Part of a small language model's weights.
Size: 16 layers, width 96, 3 heads of 32, MLP 768 ReLU, vocabulary 7247.
Architecture: learned and rotary positions, biases, tied embeddings.
Training: 249M tokens, 7596 steps.
Each number is 50 + 15 x the weight over its row's rms, rounded and kept within 0 to 99. Layers, rows and columns count from 0. The size before them is the row's rms in percent of the matrix's.

# o: layer 2 attention output (transposed), 96x96, rms 0.0425, rows 53-63, columns 0-95
# v: layer 2 attention value, 96x96, rms 0.0465, rows 54-63, columns 0-95
# q: layer 2 attention query, 96x96, rms 0.0741, rows 64-89, columns 0-95
# k: layer 2 attention key, 96x96, rms 0.0724, rows 64-88, columns 0-95
o53 142:57 67 53 81 71 63 72 63 59 47 46 50 33 35 79 56 66 60 32 36 52 42 14 73 46 50 44 55 35 36 36 44 38 30 61 47 65 65 54 37 56 22 37 27 59 72 53 37 63 55 26 44 46 51 60 42 45 42 58 66 67 54 62 65 55 35 49 44 27 74 49 59 28 23 47 48 45 47 59 34 57 29 54 35 25 76 36 26 49 73 73 79 59 43 48 73
v54 112:43 46 30 30 40 68 20 51 32 53 37 52 05 48 20 58 51 34 54 67 55 45 50 34 44 81 60 70 28 66 55 72 43 41 50 27 34 36 61 48 52 58 68 24 40 60 61 29 42 54 60 66 48 27 51 57 31 45 47 58 43 71 53 33 46 81 65 63 38 50 57 38 44 56 47 45 41 43 57 32 64 58 59 67 54 45 39 47 37 47 60 29 76 79 34 15
o54 123:62 22 48 38 59 47 54 47 37 61 82 31 79 62 36 46 71 64 45 49 53 57 51 27 78 25 59 36 58 64 65 67 34 36 45 70 28 42 38 70 45 38 57 70 63 31 56 68 41 48 59 43 37 45 59 35 50 50 54 45 50 44 55 48 41 28 50 54 90 12 43 60 52 54 70 64 45 44 42 57 39 32 49 72 75 29 70 88 43 36 49 42 30 35 36 42
v55 119:54 31 23 65 69 64 73 51 60 50 40 39 48 54 33 53 46 57 54 39 28 50 35 37 34 47 77 53 48 43 45 41 53 61 38 63 59 40 26 48 59 24 65 26 55 47 17 31 95 68 38 45 58 47 46 32 50 18 21 85 32 56 36 38 53 39 51 72 38 56 56 60 30 45 69 51 55 45 50 47 72 33 39 31 47 44 41 54 49 30 51 62 55 56 65 13
o55 111:64 49 51 65 40 62 30 41 27 56 55 39 57 44 31 41 33 43 74 43 46 76 69 31 57 61 68 56 53 84 67 58 54 53 16 41 47 30 54 43 27 92 60 54 52 22 46 59 27 69 38 66 36 52 46 39 65 40 72 29 41 31 44 64 53 58 32 51 42 51 26 45 66 43 58 52 55 56 68 63 36 74 19 54 42 46 78 55 42 28 35 39 63 42 58 70
v56 104:55 18 41 47 58 66 52 68 19 40 41 41 35 79 54 56 52 46 50 46 30 68 41 44 37 88 56 62 66 95 28 70 45 65 37 44 56 57 42 40 44 68 61 45 63 43 68 72 39 43 41 32 40 63 62 51 58 54 52 39 30 43 43 45 34 41 43 68 37 67 49 57 55 73 59 38 30 64 68 53 62 42 51 54 53 28 45 98 51 49 20 32 43 65 56 42
o56 113:67 63 62 36 32 36 31 39 66 74 57 47 82 39 31 69 61 55 48 45 54 55 43 42 68 54 48 49 77 47 56 60 49 20 38 67 30 40 68 29 54 39 62 58 29 49 59 43 48 34 36 33 18 42 41 45 42 64 62 62 41 44 66 56 63 45 32 62 40 14 40 62 54 47 84 66 40 20 52 78 44 69 55 53 80 62 71 56 57 20 46 58 58 53 42 32
v57 113:61 31 30 38 43 66 57 37 42 26 37 20 58 81 55 48 51 47 53 13 62 21 52 38 74 56 46 55 56 56 52 65 24 44 20 73 54 42 68 62 25 48 25 69 17 38 55 57 33 45 47 55 55 59 36 51 39 33 40 59 64 49 50 42 56 50 28 64 25 53 77 54 45 84 62 37 67 42 30 35 49 59 55 37 69 56 58 60 54 40 35 64 56 61 26 46
o57 125:40 79 77 80 42 35 72 47 38 74 49 62 53 32 66 53 36 51 24 56 48 53 61 81 39 66 34 52 26 27 62 45 40 47 71 41 76 32 64 41 59 57 53 22 64 42 40 49 39 16 50 48 35 47 50 67 58 59 56 50 60 66 52 49 46 67 64 38 29 13 62 57 57 43 60 59 59 47 62 18 42 27 49 63 38 60 36 25 46 56 49 61 73 63 31 61
v58 112:82 33 26 24 62 43 46 25 60 48 46 51 17 63 51 68 67 41 65 31 55 31 69 39 56 49 59 30 57 33 42 74 40 53 39 73 29 50 59 67 73 58 56 52 29 52 50 27 57 54 38 52 46 43 26 64 70 22 36 72 48 56 40 61 47 74 69 73 54 48 60 23 34 57 66 67 49 33 38 49 45 66 43 45 80 51 66 77 32 63 54 54 61 55 40 61
o58 128:37 54 79 51 41 45 51 70 25 50 37 54 67 45 43 50 22 48 56 41 58 56 53 45 47 49 35 72 44 36 57 73 73 63 45 59 85 52 48 50 34 74 51 25 56 20 24 60 17 43 52 71 60 61 45 68 57 50 57 59 44 76 56 79 37 69 54 79 47 31 37 46 65 53 60 41 51 64 80 50 33 53 37 62 37 42 35 46 39 20 22 34 66 43 30 46
v59 108:54 62 32 41 36 63 42 37 46 59 31 37 68 62 52 48 56 46 31 54 36 43 64 45 26 28 41 61 22 57 29 46 45 63 59 37 60 69 48 72 69 57 55 63 08 65 47 16 51 64 39 51 27 43 77 55 67 19 33 58 36 52 53 34 43 33 60 37 56 70 46 40 39 47 44 66 37 60 56 52 57 56 55 43 29 65 29 41 57 47 63 16 83 55 79 70
o59 123:59 29 62 33 60 53 38 74 44 43 25 53 60 56 47 67 55 53 47 51 72 23 67 40 64 78 61 67 55 31 33 56 50 50 44 55 71 57 32 51 43 61 69 49 71 13 37 53 43 47 65 56 84 39 63 88 36 32 38 64 48 74 15 76 49 69 60 48 62 23 40 43 36 50 33 43 37 62 38 20 40 48 60 42 27 55 55 44 33 41 65 47 46 60 45 46
v60 084:64 38 75 79 47 29 28 40 75 73 51 39 47 66 67 63 47 46 58 71 43 70 37 33 57 51 56 32 40 42 58 14 70 50 69 53 53 47 66 49 50 40 68 59 50 53 53 40 72 48 64 60 45 83 84 59 70 45 46 43 52 59 36 48 40 64 47 33 34 62 55 36 42 55 37 31 37 41 64 51 45 47 59 12 60 83 55 41 23 35 36 41 44 72 80 60
o60 099:44 49 27 41 59 50 59 87 51 28 23 50 31 48 33 32 81 63 64 37 57 27 57 67 49 55 55 44 80 56 48 51 57 62 40 36 72 54 54 45 39 83 45 71 67 82 44 42 51 69 43 46 82 57 39 55 26 57 43 64 26 44 58 71 55 58 55 49 54 77 40 39 33 59 26 21 52 61 33 18 52 42 60 51 34 43 43 63 37 30 60 35 60 56 48 56
v61 112:57 68 68 62 49 45 58 48 31 56 43 29 74 64 64 34 53 36 58 64 46 46 29 33 51 57 73 56 30 47 67 42 56 49 63 53 68 57 59 26 58 34 84 00 53 52 44 39 57 37 63 38 16 48 41 67 24 56 35 53 58 53 29 46 23 51 43 71 51 40 29 71 52 15 36 28 73 36 57 43 50 63 47 27 59 69 59 71 65 52 53 54 49 46 55 39
o61 129:58 32 20 50 53 52 49 56 57 28 40 72 26 53 43 43 77 79 72 49 17 46 44 50 68 78 60 52 47 32 56 19 67 60 64 43 66 64 49 64 52 54 60 65 60 76 36 53 68 44 64 39 53 50 32 46 33 58 24 58 39 54 60 73 26 36 76 40 62 73 62 28 39 78 30 33 40 54 34 51 71 45 53 44 60 48 51 29 36 48 62 28 35 49 57 70
v62 090:63 52 56 57 53 37 59 69 38 61 55 34 51 51 34 33 66 25 36 43 32 59 43 56 84 32 66 40 68 64 32 45 43 73 70 25 41 37 45 40 51 59 56 68 59 65 35 81 51 50 27 36 54 33 40 41 57 30 35 42 52 49 72 55 32 37 58 46 71 49 50 69 40 35 38 66 31 49 37 37 16 48 74 53 52 42 62 46 50 35 27 82 78 80 35 70
o62 099:53 64 31 71 44 40 51 25 33 38 68 64 44 54 59 71 54 58 46 56 49 49 62 32 23 63 30 43 35 56 71 50 37 31 47 67 16 32 45 44 55 61 40 45 34 59 58 54 35 52 47 29 62 61 80 71 51 66 54 51 50 27 31 53 44 36 45 82 37 53 68 82 60 43 61 45 26 19 50 65 77 57 51 28 57 95 49 39 55 50 55 62 61 55 65 67
v63 104:57 49 48 57 42 50 42 63 47 63 41 47 59 51 25 62 48 73 40 72 54 56 45 55 62 54 47 32 68 64 47 87 43 73 21 45 31 15 63 43 52 58 50 29 29 55 54 40 61 42 20 50 28 38 51 39 42 60 61 64 38 36 46 69 49 50 18 67 30 60 52 18 71 53 36 00 59 40 27 45 53 45 19 63 43 43 67 55 52 46 50 38 50 44 37 40
o63 118:40 50 70 71 41 62 52 51 50 79 41 46 55 62 64 64 72 61 61 31 40 73 47 24 60 47 71 46 33 47 50 57 47 37 77 71 28 49 35 48 55 36 68 51 56 43 60 59 59 46 47 17 35 62 73 43 32 54 50 21 43 39 78 54 22 54 40 30 63 23 71 72 37 22 68 55 44 16 34 50 53 53 55 58 77 55 58 50 60 33 21 51 49 31 54 42
q64 099:33 61 61 44 58 30 43 78 55 43 61 46 30 24 38 38 53 52 60 54 28 68 83 47 48 44 39 47 52 50 58 62 52 56 38 26 57 10 37 37 44 57 38 44 67 40 67 50 45 38 62 61 64 54 92 63 49 48 67 50 61 20 45 30 56 69 60 72 17 46 68 39 65 43 74 50 64 32 80 40 31 33 47 51 72 62 68 55 30 45 42 60 34 56 47 31
k64 084:34 45 60 56 44 89 35 39 32 42 55 58 72 42 43 69 56 66 44 38 27 74 71 41 47 53 60 37 56 64 81 54 61 25 57 45 48 72 37 49 50 71 32 33 58 59 34 74 82 71 47 41 50 53 51 50 49 30 45 58 70 68 16 57 58 48 16 57 55 29 40 73 51 39 24 57 44 37 30 28 46 53 39 66 27 54 59 45 25 33 48 46 31 51 58 42
q65 082:45 57 54 36 38 57 24 67 39 41 47 86 17 66 57 51 29 43 52 31 78 49 60 36 57 82 65 28 72 46 35 43 58 53 49 60 62 54 87 79 47 51 45 63 29 70 51 47 73 67 77 56 66 23 51 48 65 61 32 36 34 59 32 48 45 42 57 24 52 36 40 61 55 57 78 53 50 43 18 50 49 39 39 38 43 64 45 51 50 37 27 56 49 24 52 52
k65 092:58 54 56 59 34 59 52 57 38 39 38 14 55 46 73 63 44 53 47 20 50 67 83 33 37 52 58 40 25 64 47 63 59 40 81 24 40 43 44 76 64 50 39 18 81 63 47 76 34 27 45 45 29 49 42 37 23 58 58 31 46 81 45 49 27 34 51 34 54 55 53 40 35 55 70 42 59 33 64 62 39 47 52 28 62 47 72 48 42 32 45 35 42 43 39 29
q66 098:56 40 26 60 77 28 65 52 55 74 47 53 70 40 31 32 52 48 59 69 41 30 53 37 32 30 39 47 31 48 47 53 52 73 44 53 06 56 36 50 65 35 29 41 59 26 35 66 42 50 67 66 60 74 59 39 69 47 51 62 46 45 65 36 48 50 42 35 32 15 63 65 48 41 35 42 32 46 49 38 43 57 22 50 39 23 31 55 42 51 46 86 50 46 54 15
k66 097:65 57 54 72 68 47 77 37 76 63 58 64 61 32 53 44 30 45 52 81 57 45 48 56 27 60 37 49 38 45 55 39 67 51 50 41 45 52 56 35 48 51 46 62 47 32 46 73 49 78 52 37 71 60 64 47 55 46 72 57 54 43 39 74 76 35 65 45 55 42 71 58 39 45 35 28 60 62 52 26 63 46 35 76 39 44 30 13 51 63 29 83 20 80 25 45
q67 099:59 39 47 82 56 47 39 72 85 37 21 82 59 68 56 58 42 57 48 38 69 50 67 50 52 72 61 36 34 41 72 44 38 72 38 70 72 67 61 68 56 76 60 39 30 56 44 54 34 39 45 40 44 38 50 55 25 44 62 51 68 72 55 66 38 50 79 89 63 38 30 53 40 53 28 41 59 47 21 53 32 55 41 43 64 38 66 47 54 50 29 47 32 45 36 56
k67 115:37 71 59 22 07 51 53 41 36 47 60 35 57 62 60 13 29 61 48 24 46 52 21 55 68 09 68 47 65 46 37 42 47 49 47 32 73 52 43 67 43 39 44 58 50 71 59 72 60 53 63 32 46 28 64 61 61 49 30 61 50 58 53 23 42 38 27 40 64 67 53 63 53 49 48 51 31 35 77 48 46 25 63 42 55 53 54 61 54 42 60 34 62 21 70 57
q68 111:26 53 39 51 56 37 70 45 62 52 38 71 59 42 36 96 56 44 63 64 34 42 40 57 48 57 55 72 17 38 34 74 67 51 19 45 59 26 11 29 42 34 50 43 27 44 39 64 63 50 43 47 35 64 52 45 59 62 56 65 64 26 56 65 71 72 72 51 31 56 36 64 34 48 46 56 78 63 44 55 49 72 53 73 50 58 62 49 39 58 25 68 37 51 41 48
k68 070:62 52 53 55 69 20 81 51 37 42 44 39 41 49 84 24 76 80 70 55 49 68 58 84 39 66 46 73 52 38 56 51 49 64 66 45 56 47 87 70 44 49 62 61 42 37 38 65 45 57 70 55 65 56 62 55 74 45 19 59 43 68 30 45 61 47 38 51 53 43 56 63 83 67 74 30 69 52 56 44 48 43 33 60 60 58 75 53 70 55 59 55 44 64 33 55
q69 081:51 54 46 46 72 46 57 48 53 36 79 26 59 33 23 41 52 52 25 42 45 46 68 41 56 71 52 41 58 48 41 59 40 66 21 45 44 51 33 30 49 45 37 61 56 50 27 65 39 57 41 28 45 50 22 37 42 65 78 50 45 35 37 31 74 77 47 40 36 78 62 37 48 75 71 44 59 46 50 39 37 47 66 48 35 71 50 82 52 56 47 65 39 43 99 31
k69 090:72 57 57 55 42 66 37 63 49 61 53 38 35 62 31 32 54 43 25 23 41 39 40 59 65 63 34 25 49 62 55 41 50 71 35 55 57 47 81 30 73 53 28 64 36 34 43 49 46 38 33 54 79 25 68 69 50 72 70 40 67 72 37 50 59 61 55 58 28 70 59 54 84 12 41 29 66 60 53 56 28 56 59 30 49 60 60 54 60 49 42 67 35 66 66 59
q70 091:53 41 48 44 55 39 47 56 59 51 47 48 44 52 51 58 70 86 29 41 47 35 33 39 75 63 55 67 56 35 36 59 40 70 54 43 41 46 69 27 70 33 44 35 55 39 43 41 47 77 40 37 78 58 22 33 69 31 54 48 52 58 68 51 26 27 53 38 13 43 64 62 41 38 38 51 08 75 29 69 52 67 63 39 21 49 56 65 73 63 70 42 38 58 55 54
k70 093:53 57 53 55 35 40 50 36 56 48 20 13 45 68 54 48 83 51 41 34 61 42 45 47 59 69 56 50 51 54 83 38 37 70 56 53 40 46 76 70 59 57 35 50 52 18 61 38 30 61 36 48 41 49 76 82 64 39 54 25 64 61 44 40 35 53 53 56 38 25 36 54 44 86 59 39 31 41 14 69 38 41 56 41 64 40 60 39 63 28 47 44 44 42 82 49
q71 081:32 45 24 67 33 56 41 58 49 58 44 64 48 31 51 56 50 43 81 57 48 49 40 61 51 66 44 42 75 65 78 61 63 49 57 20 47 54 64 82 44 61 76 59 49 44 55 34 43 52 28 78 17 54 33 59 54 53 38 55 76 22 45 82 28 51 54 66 84 40 26 36 39 61 53 35 67 62 58 47 34 75 45 25 66 60 40 50 28 51 65 51 48 35 52 45
k71 083:35 41 35 50 33 46 62 39 35 50 44 57 55 61 64 32 29 40 85 63 41 48 24 40 68 34 34 58 62 46 42 54 85 54 47 75 50 53 66 28 51 37 56 54 61 59 84 32 13 67 63 30 61 31 52 36 48 52 32 57 68 19 68 77 43 54 37 48 54 43 83 37 38 47 65 47 54 43 35 57 37 73 46 52 22 56 53 65 67 82 51 53 55 60 52 46
q72 101:31 36 38 54 50 52 74 43 52 52 51 49 75 46 19 43 57 70 52 56 52 67 21 40 69 70 59 45 55 48 43 59 52 45 13 93 49 64 79 41 51 64 73 73 48 44 52 54 33 56 45 60 58 59 18 54 79 42 60 60 49 42 52 29 51 49 36 41 44 46 48 52 48 55 18 17 35 61 38 38 34 61 42 57 54 74 31 43 48 54 62 74 58 55 35 87
k72 095:48 45 69 54 71 80 51 24 52 44 62 68 65 36 34 57 55 56 61 62 48 29 58 43 56 75 34 40 22 62 32 51 59 56 57 27 37 70 33 24 38 67 48 40 48 43 31 74 41 55 45 51 51 64 29 06 62 36 74 54 47 47 35 68 65 81 46 39 52 40 44 50 42 23 35 38 56 49 50 60 52 56 48 66 64 41 39 52 41 65 58 63 93 79 55 62
q73 088:48 34 40 42 51 61 38 54 33 52 51 58 49 59 09 58 48 57 36 44 52 81 21 39 76 81 63 59 64 71 55 48 45 56 52 65 70 61 64 54 53 47 44 64 65 46 60 82 48 23 71 49 36 30 10 70 45 30 25 50 50 56 45 57 48 19 34 42 46 77 35 30 50 41 54 66 43 56 50 53 60 59 57 35 24 73 44 68 63 40 44 36 68 45 53 68
k73 089:33 57 65 48 40 62 63 69 39 40 44 50 66 70 10 37 35 68 40 17 65 50 29 83 56 22 47 61 44 35 54 69 52 48 46 59 46 44 64 37 54 43 40 75 34 63 44 72 62 31 43 35 48 36 40 33 54 55 36 52 40 63 50 27 44 82 40 51 29 41 35 66 57 47 34 35 56 31 61 65 64 31 54 62 91 73 44 51 48 40 52 34 36 38 38 73
q74 104:53 53 60 49 65 22 70 37 59 86 39 46 66 40 73 51 53 63 65 66 56 40 85 80 15 25 46 72 33 18 47 55 45 34 37 43 35 46 33 61 31 35 32 33 48 58 41 45 50 47 62 64 55 61 60 40 38 60 55 70 48 57 50 45 68 48 51 73 34 44 40 32 41 48 46 13 64 41 33 33 20 50 26 57 75 45 64 38 46 56 50 57 45 54 34 41
k74 114:66 57 27 59 61 28 44 21 56 65 58 71 55 29 76 64 40 40 59 42 50 43 52 20 47 80 36 39 63 61 56 38 76 55 70 71 57 80 67 66 74 46 38 39 75 35 64 58 20 69 42 47 60 56 50 59 36 61 47 38 40 39 68 59 50 39 51 35 62 04 78 45 56 52 54 51 48 53 36 51 35 56 60 48 25 22 48 38 46 56 40 63 43 45 53 32
q75 098:33 35 68 12 33 73 53 39 37 41 41 60 47 82 54 59 39 44 43 42 36 65 45 52 84 54 59 67 63 38 65 73 37 42 70 50 71 66 58 63 51 45 45 41 25 74 61 41 62 49 68 56 35 44 31 61 52 44 27 64 42 44 38 29 44 35 60 44 71 50 47 56 33 68 51 64 82 52 47 62 77 49 70 38 51 56 37 47 64 36 40 07 69 38 67 67
k75 088:42 43 58 60 41 75 42 55 47 35 30 48 55 47 59 57 54 52 36 43 58 44 34 32 74 36 54 31 53 41 40 49 40 37 40 67 44 81 89 53 37 60 70 59 62 52 65 44 62 20 38 60 18 51 57 56 34 44 59 44 52 36 28 56 25 80 41 59 49 46 20 63 57 81 69 99 67 36 45 48 42 60 65 48 67 60 65 67 52 45 40 53 50 31 77 43
q76 090:34 54 65 65 63 62 48 75 45 64 43 43 12 65 56 59 57 18 31 44 42 53 52 36 63 32 41 41 47 59 60 74 59 31 22 37 47 32 30 46 55 38 27 63 44 63 50 46 52 39 25 54 03 34 48 55 22 38 49 46 53 40 47 64 39 51 85 57 59 72 30 48 54 58 33 61 77 45 51 65 56 42 64 34 43 72 62 52 36 39 68 40 53 20 58 42
k76 121:49 45 60 56 56 68 58 74 52 40 16 47 46 75 37 60 18 35 33 37 46 38 31 49 55 25 79 58 52 78 54 53 52 51 33 48 55 57 53 45 46 42 34 55 30 87 62 41 71 50 41 43 24 24 48 61 21 56 49 28 50 79 29 49 44 45 61 86 45 61 34 56 58 59 43 67 38 50 72 64 62 49 47 54 51 71 71 66 54 46 53 54 67 19 70 57
q77 090:49 71 53 45 45 46 49 57 32 53 59 42 73 42 50 54 41 45 61 45 18 70 69 30 51 29 57 50 48 62 64 16 60 38 68 63 48 00 52 51 49 35 50 64 77 44 45 63 70 39 70 44 75 60 69 37 45 66 37 49 77 59 33 54 54 37 35 60 67 20 59 47 40 55 56 57 49 44 54 20 66 61 58 59 35 47 49 10 41 54 26 36 43 48 29 31
k77 078:59 50 47 21 52 17 55 47 38 69 71 54 39 31 44 47 30 58 37 66 42 64 34 47 51 48 57 67 36 59 46 57 31 12 62 42 56 23 38 40 18 46 52 49 31 74 44 56 94 69 52 43 56 59 48 39 58 67 54 62 54 52 50 66 47 44 53 36 83 27 60 37 63 56 45 40 64 28 56 63 70 44 20 45 38 66 49 15 64 59 31 56 58 67 39 43
q78 096:36 44 39 49 44 71 54 38 44 64 52 68 52 66 41 48 41 48 48 50 42 30 30 44 39 71 44 43 35 35 47 72 46 62 16 57 32 23 44 58 52 53 92 59 58 44 63 50 37 48 26 36 47 58 30 53 48 70 31 74 32 36 49 58 46 83 22 36 56 88 26 49 20 37 31 43 82 69 54 54 57 64 57 44 65 57 38 65 64 53 55 43 60 65 31 66
k78 092:51 60 42 47 68 66 39 63 74 50 00 73 39 52 56 60 67 27 34 40 63 42 54 53 47 43 72 43 63 28 66 51 47 70 30 68 51 54 53 73 59 77 49 33 30 48 78 40 36 51 50 44 48 36 60 62 58 55 38 68 59 47 16 58 16 46 37 89 46 43 28 57 73 35 52 68 29 52 34 47 47 37 68 57 31 49 66 67 52 68 56 52 51 49 50 54
q79 099:70 62 59 30 48 54 56 32 54 44 63 38 40 71 37 45 38 51 50 38 23 75 77 52 71 74 44 51 41 52 71 42 42 29 45 47 50 29 55 67 35 64 38 49 63 33 36 55 64 53 58 71 72 61 87 40 30 63 35 53 49 61 34 29 32 46 24 52 81 64 39 45 53 48 52 40 53 27 60 23 53 27 34 43 74 48 61 61 55 41 68 37 77 68 50 18
k79 088:22 43 32 19 70 49 46 39 50 52 65 73 53 37 54 64 56 71 61 67 37 57 35 39 35 48 69 58 55 45 38 38 31 42 39 43 59 16 30 34 24 27 47 19 43 50 44 74 70 65 50 50 64 69 45 25 58 62 74 65 48 30 73 50 68 60 68 51 49 63 40 51 61 15 58 45 50 37 27 47 76 34 54 48 57 40 60 27 43 45 44 48 66 59 25 70
q80 084:24 51 44 47 62 49 74 42 61 41 75 57 68 33 49 46 64 47 26 54 48 50 47 46 40 31 46 68 58 53 59 50 63 38 51 73 75 41 29 54 28 46 80 40 28 55 70 56 43 53 47 34 51 25 65 64 23 35 63 36 35 72 25 49 59 43 44 55 54 39 69 36 70 56 56 53 59 43 47 21 50 37 38 64 24 27 37 57 50 20 33 83 24 50 20 56
k80 085:60 77 60 63 37 28 49 48 41 61 69 67 41 47 65 31 49 65 55 45 35 53 63 55 38 62 44 59 28 43 45 63 46 67 41 32 55 51 40 37 24 64 60 70 34 66 65 62 51 48 00 14 72 48 36 45 69 46 62 59 31 57 45 51 55 62 45 20 48 40 49 53 45 57 42 29 58 48 58 46 44 53 24 62 76 35 65 42 25 54 51 46 27 43 16 76
q81 079:62 68 57 45 37 47 73 27 80 41 55 47 42 34 31 32 59 37 53 42 45 46 52 38 43 23 42 60 55 49 47 51 43 64 45 58 54 54 27 44 43 53 73 62 30 37 58 63 49 48 31 36 54 42 52 67 70 50 78 28 54 40 61 56 58 37 60 74 52 70 87 26 53 36 75 42 35 46 46 56 24 58 70 70 53 43 42 38 60 44 54 99 26 24 48 78
k81 077:44 76 40 63 29 47 71 36 26 55 52 40 56 69 40 34 73 41 23 37 44 34 67 53 49 53 44 42 55 62 40 34 39 56 61 68 64 61 75 32 32 64 64 89 40 74 72 62 16 33 34 41 63 34 59 61 30 40 61 34 54 62 21 53 70 31 43 67 57 57 57 55 46 57 57 44 27 41 32 47 43 31 36 49 46 51 48 50 35 43 16 71 55 23 55 48
q82 082:41 46 38 57 89 26 36 41 57 49 50 58 39 27 56 43 63 47 38 50 50 56 40 60 64 39 43 56 49 38 21 78 59 39 38 61 72 65 30 27 42 37 67 53 58 51 43 56 44 67 44 57 43 26 38 64 77 35 77 59 30 53 40 65 53 23 47 69 27 41 53 07 58 54 67 39 19 54 64 43 32 44 46 35 43 50 54 69 37 38 55 76 18 44 34 63
k82 083:41 40 55 68 47 57 56 49 42 42 60 36 41 52 56 38 30 40 28 24 58 48 40 67 37 60 32 45 28 80 26 48 59 64 67 60 53 54 76 57 46 66 32 88 51 62 99 47 27 46 33 54 52 34 51 84 53 32 45 43 56 55 38 49 59 40 44 12 44 58 67 41 56 81 69 32 46 38 35 43 53 61 52 42 54 30 51 41 65 70 42 53 42 31 54 57
q83 094:86 59 64 41 71 50 66 76 76 59 56 26 56 47 29 48 42 32 36 59 74 53 63 67 47 72 55 62 38 30 46 80 31 39 27 47 61 32 34 11 62 45 37 47 69 51 37 57 56 28 59 40 53 61 65 35 35 47 71 49 47 79 36 43 47 73 55 60 27 63 39 60 53 48 38 59 72 42 49 64 64 44 29 48 67 40 59 43 30 33 64 51 53 61 25 37
k83 103:48 52 34 53 79 64 61 63 57 49 47 80 66 44 31 62 26 35 31 36 69 62 56 54 42 43 61 48 31 62 38 39 28 56 55 44 49 55 24 49 58 49 16 34 59 56 34 82 73 30 46 58 48 55 67 38 34 49 40 18 48 74 45 11 43 61 69 64 21 56 36 71 62 45 38 55 39 45 58 53 47 33 63 65 59 40 73 44 70 54 45 50 50 13 64 49
q84 090:50 20 57 51 68 52 26 73 63 53 33 67 41 50 39 62 47 51 30 26 52 43 58 52 36 59 57 50 53 37 40 65 29 58 46 44 48 88 65 44 58 44 48 12 72 61 53 47 64 32 54 49 44 32 37 63 75 34 72 52 46 74 81 45 27 37 74 47 54 71 56 63 58 76 47 39 27 56 46 79 31 74 52 31 53 61 69 66 63 64 65 51 31 44 41 64
k84 095:61 41 58 55 49 74 43 47 84 26 42 16 45 50 40 51 36 41 46 38 48 38 34 65 39 41 32 58 67 50 45 65 30 40 32 58 29 79 67 73 61 56 50 43 66 28 56 46 38 58 43 70 52 64 67 37 54 15 66 45 32 52 65 34 45 25 64 47 50 45 67 56 40 79 61 51 43 53 38 50 42 81 62 41 46 55 71 82 53 38 31 72 70 24 70 60
q85 107:43 39 55 56 93 69 54 52 58 60 31 75 47 46 38 24 46 36 48 60 75 37 30 43 32 28 46 61 53 28 48 32 68 50 55 55 48 73 45 27 68 69 59 45 32 39 45 49 58 55 43 39 69 39 56 59 59 45 54 31 12 63 54 66 38 43 38 67 37 51 78 70 63 62 19 66 37 71 66 50 66 49 30 52 44 47 31 79 82 29 54 56 42 53 41 53
k85 102:63 68 57 60 61 79 44 74 62 70 33 56 59 38 69 63 40 47 21 36 85 44 57 42 34 41 38 37 67 44 66 42 32 64 47 63 42 75 77 52 54 74 43 46 49 24 84 43 36 47 30 64 44 51 56 64 72 31 32 36 39 65 41 26 56 47 47 45 44 29 54 72 27 80 29 53 33 43 56 46 51 70 67 67 64 49 40 62 27 43 54 49 47 57 71 45
q86 088:69 60 66 51 34 18 51 55 53 41 55 31 66 29 43 61 52 39 51 47 35 50 73 57 50 37 45 39 44 51 35 57 35 30 41 49 59 54 36 36 50 63 31 30 62 65 26 69 60 50 42 56 60 48 69 71 83 48 86 49 53 60 56 28 44 30 95 77 28 50 48 54 55 63 75 58 47 55 28 37 47 67 31 60 24 38 67 48 37 54 24 78 48 30 61 52
k86 089:74 45 61 61 64 34 58 36 51 54 62 15 65 39 41 44 41 51 50 83 49 54 90 45 51 48 38 58 26 65 29 56 51 32 65 42 53 60 50 45 42 63 43 66 51 52 31 66 71 14 54 35 63 51 46 52 48 50 95 32 61 66 82 48 62 36 59 53 45 63 41 51 36 53 52 14 58 34 24 81 38 56 59 63 49 43 46 42 60 47 31 62 63 48 74 55
q87 093:47 26 48 34 39 54 53 52 52 05 71 66 50 58 32 54 27 63 41 38 51 62 75 45 61 39 57 37 50 40 64 23 31 43 51 58 63 57 87 94 44 64 67 45 50 49 64 70 69 41 51 56 63 56 52 48 69 29 32 45 54 60 48 47 27 56 33 58 48 53 30 35 41 46 56 16 41 55 30 43 49 57 49 13 67 41 59 66 66 51 46 33 57 53 19 47
k87 088:45 05 40 26 43 57 35 43 49 35 63 51 58 42 36 58 56 76 58 76 58 50 54 62 47 50 50 59 38 39 65 39 48 35 53 60 54 44 43 52 13 43 77 47 61 30 68 79 53 38 67 39 51 65 48 28 57 31 75 70 54 28 87 48 57 39 53 42 50 59 21 35 34 52 61 47 58 52 54 44 57 58 59 24 55 51 42 66 38 45 81 62 80 68 47 80
q88 086:59 46 37 27 63 57 79 38 47 15 73 66 59 62 39 62 47 63 60 46 54 52 33 25 58 63 47 32 54 53 53 48 65 47 64 52 61 77 56 82 32 39 41 62 74 41 67 35 30 59 52 49 65 53 48 47 66 65 21 43 49 51 63 36 43 63 42 19 42 44 23 48 42 50 59 62 25 56 27 71 57 61 94 26 49 54 40 64 34 58 44 64 44 57 68 75
k88 088:48 23 43 38 26 73 50 50 57 57 15 45 37 47 41 39 79 76 30 59 67 46 67 37 45 41 52 40 53 41 54 66 49 48 58 62 57 53 46 56 60 52 70 69 57 36 29 54 29 51 63 48 40 44 57 42 35 43 42 40 68 49 54 63 37 50 24 50 53 56 23 28 33 57 70 40 65 74 32 36 25 29 47 39 44 51 60 33 44 54 99 73 75 73 24 59
q89 097:42 67 38 56 50 43 67 42 34 92 44 46 31 30 53 72 59 57 34 48 43 53 24 51 24 58 67 69 62 50 56 62 43 47 49 29 61 32 60 37 57 54 57 28 37 48 43 23 39 70 57 24 41 33 53 58 32 51 42 53 74 42 70 59 54 59 77 63 71 54 45 53 44 60 71 68 45 43 42 48 58 55 29 82 22 61 59 25 58 34 43 26 28 38 83 40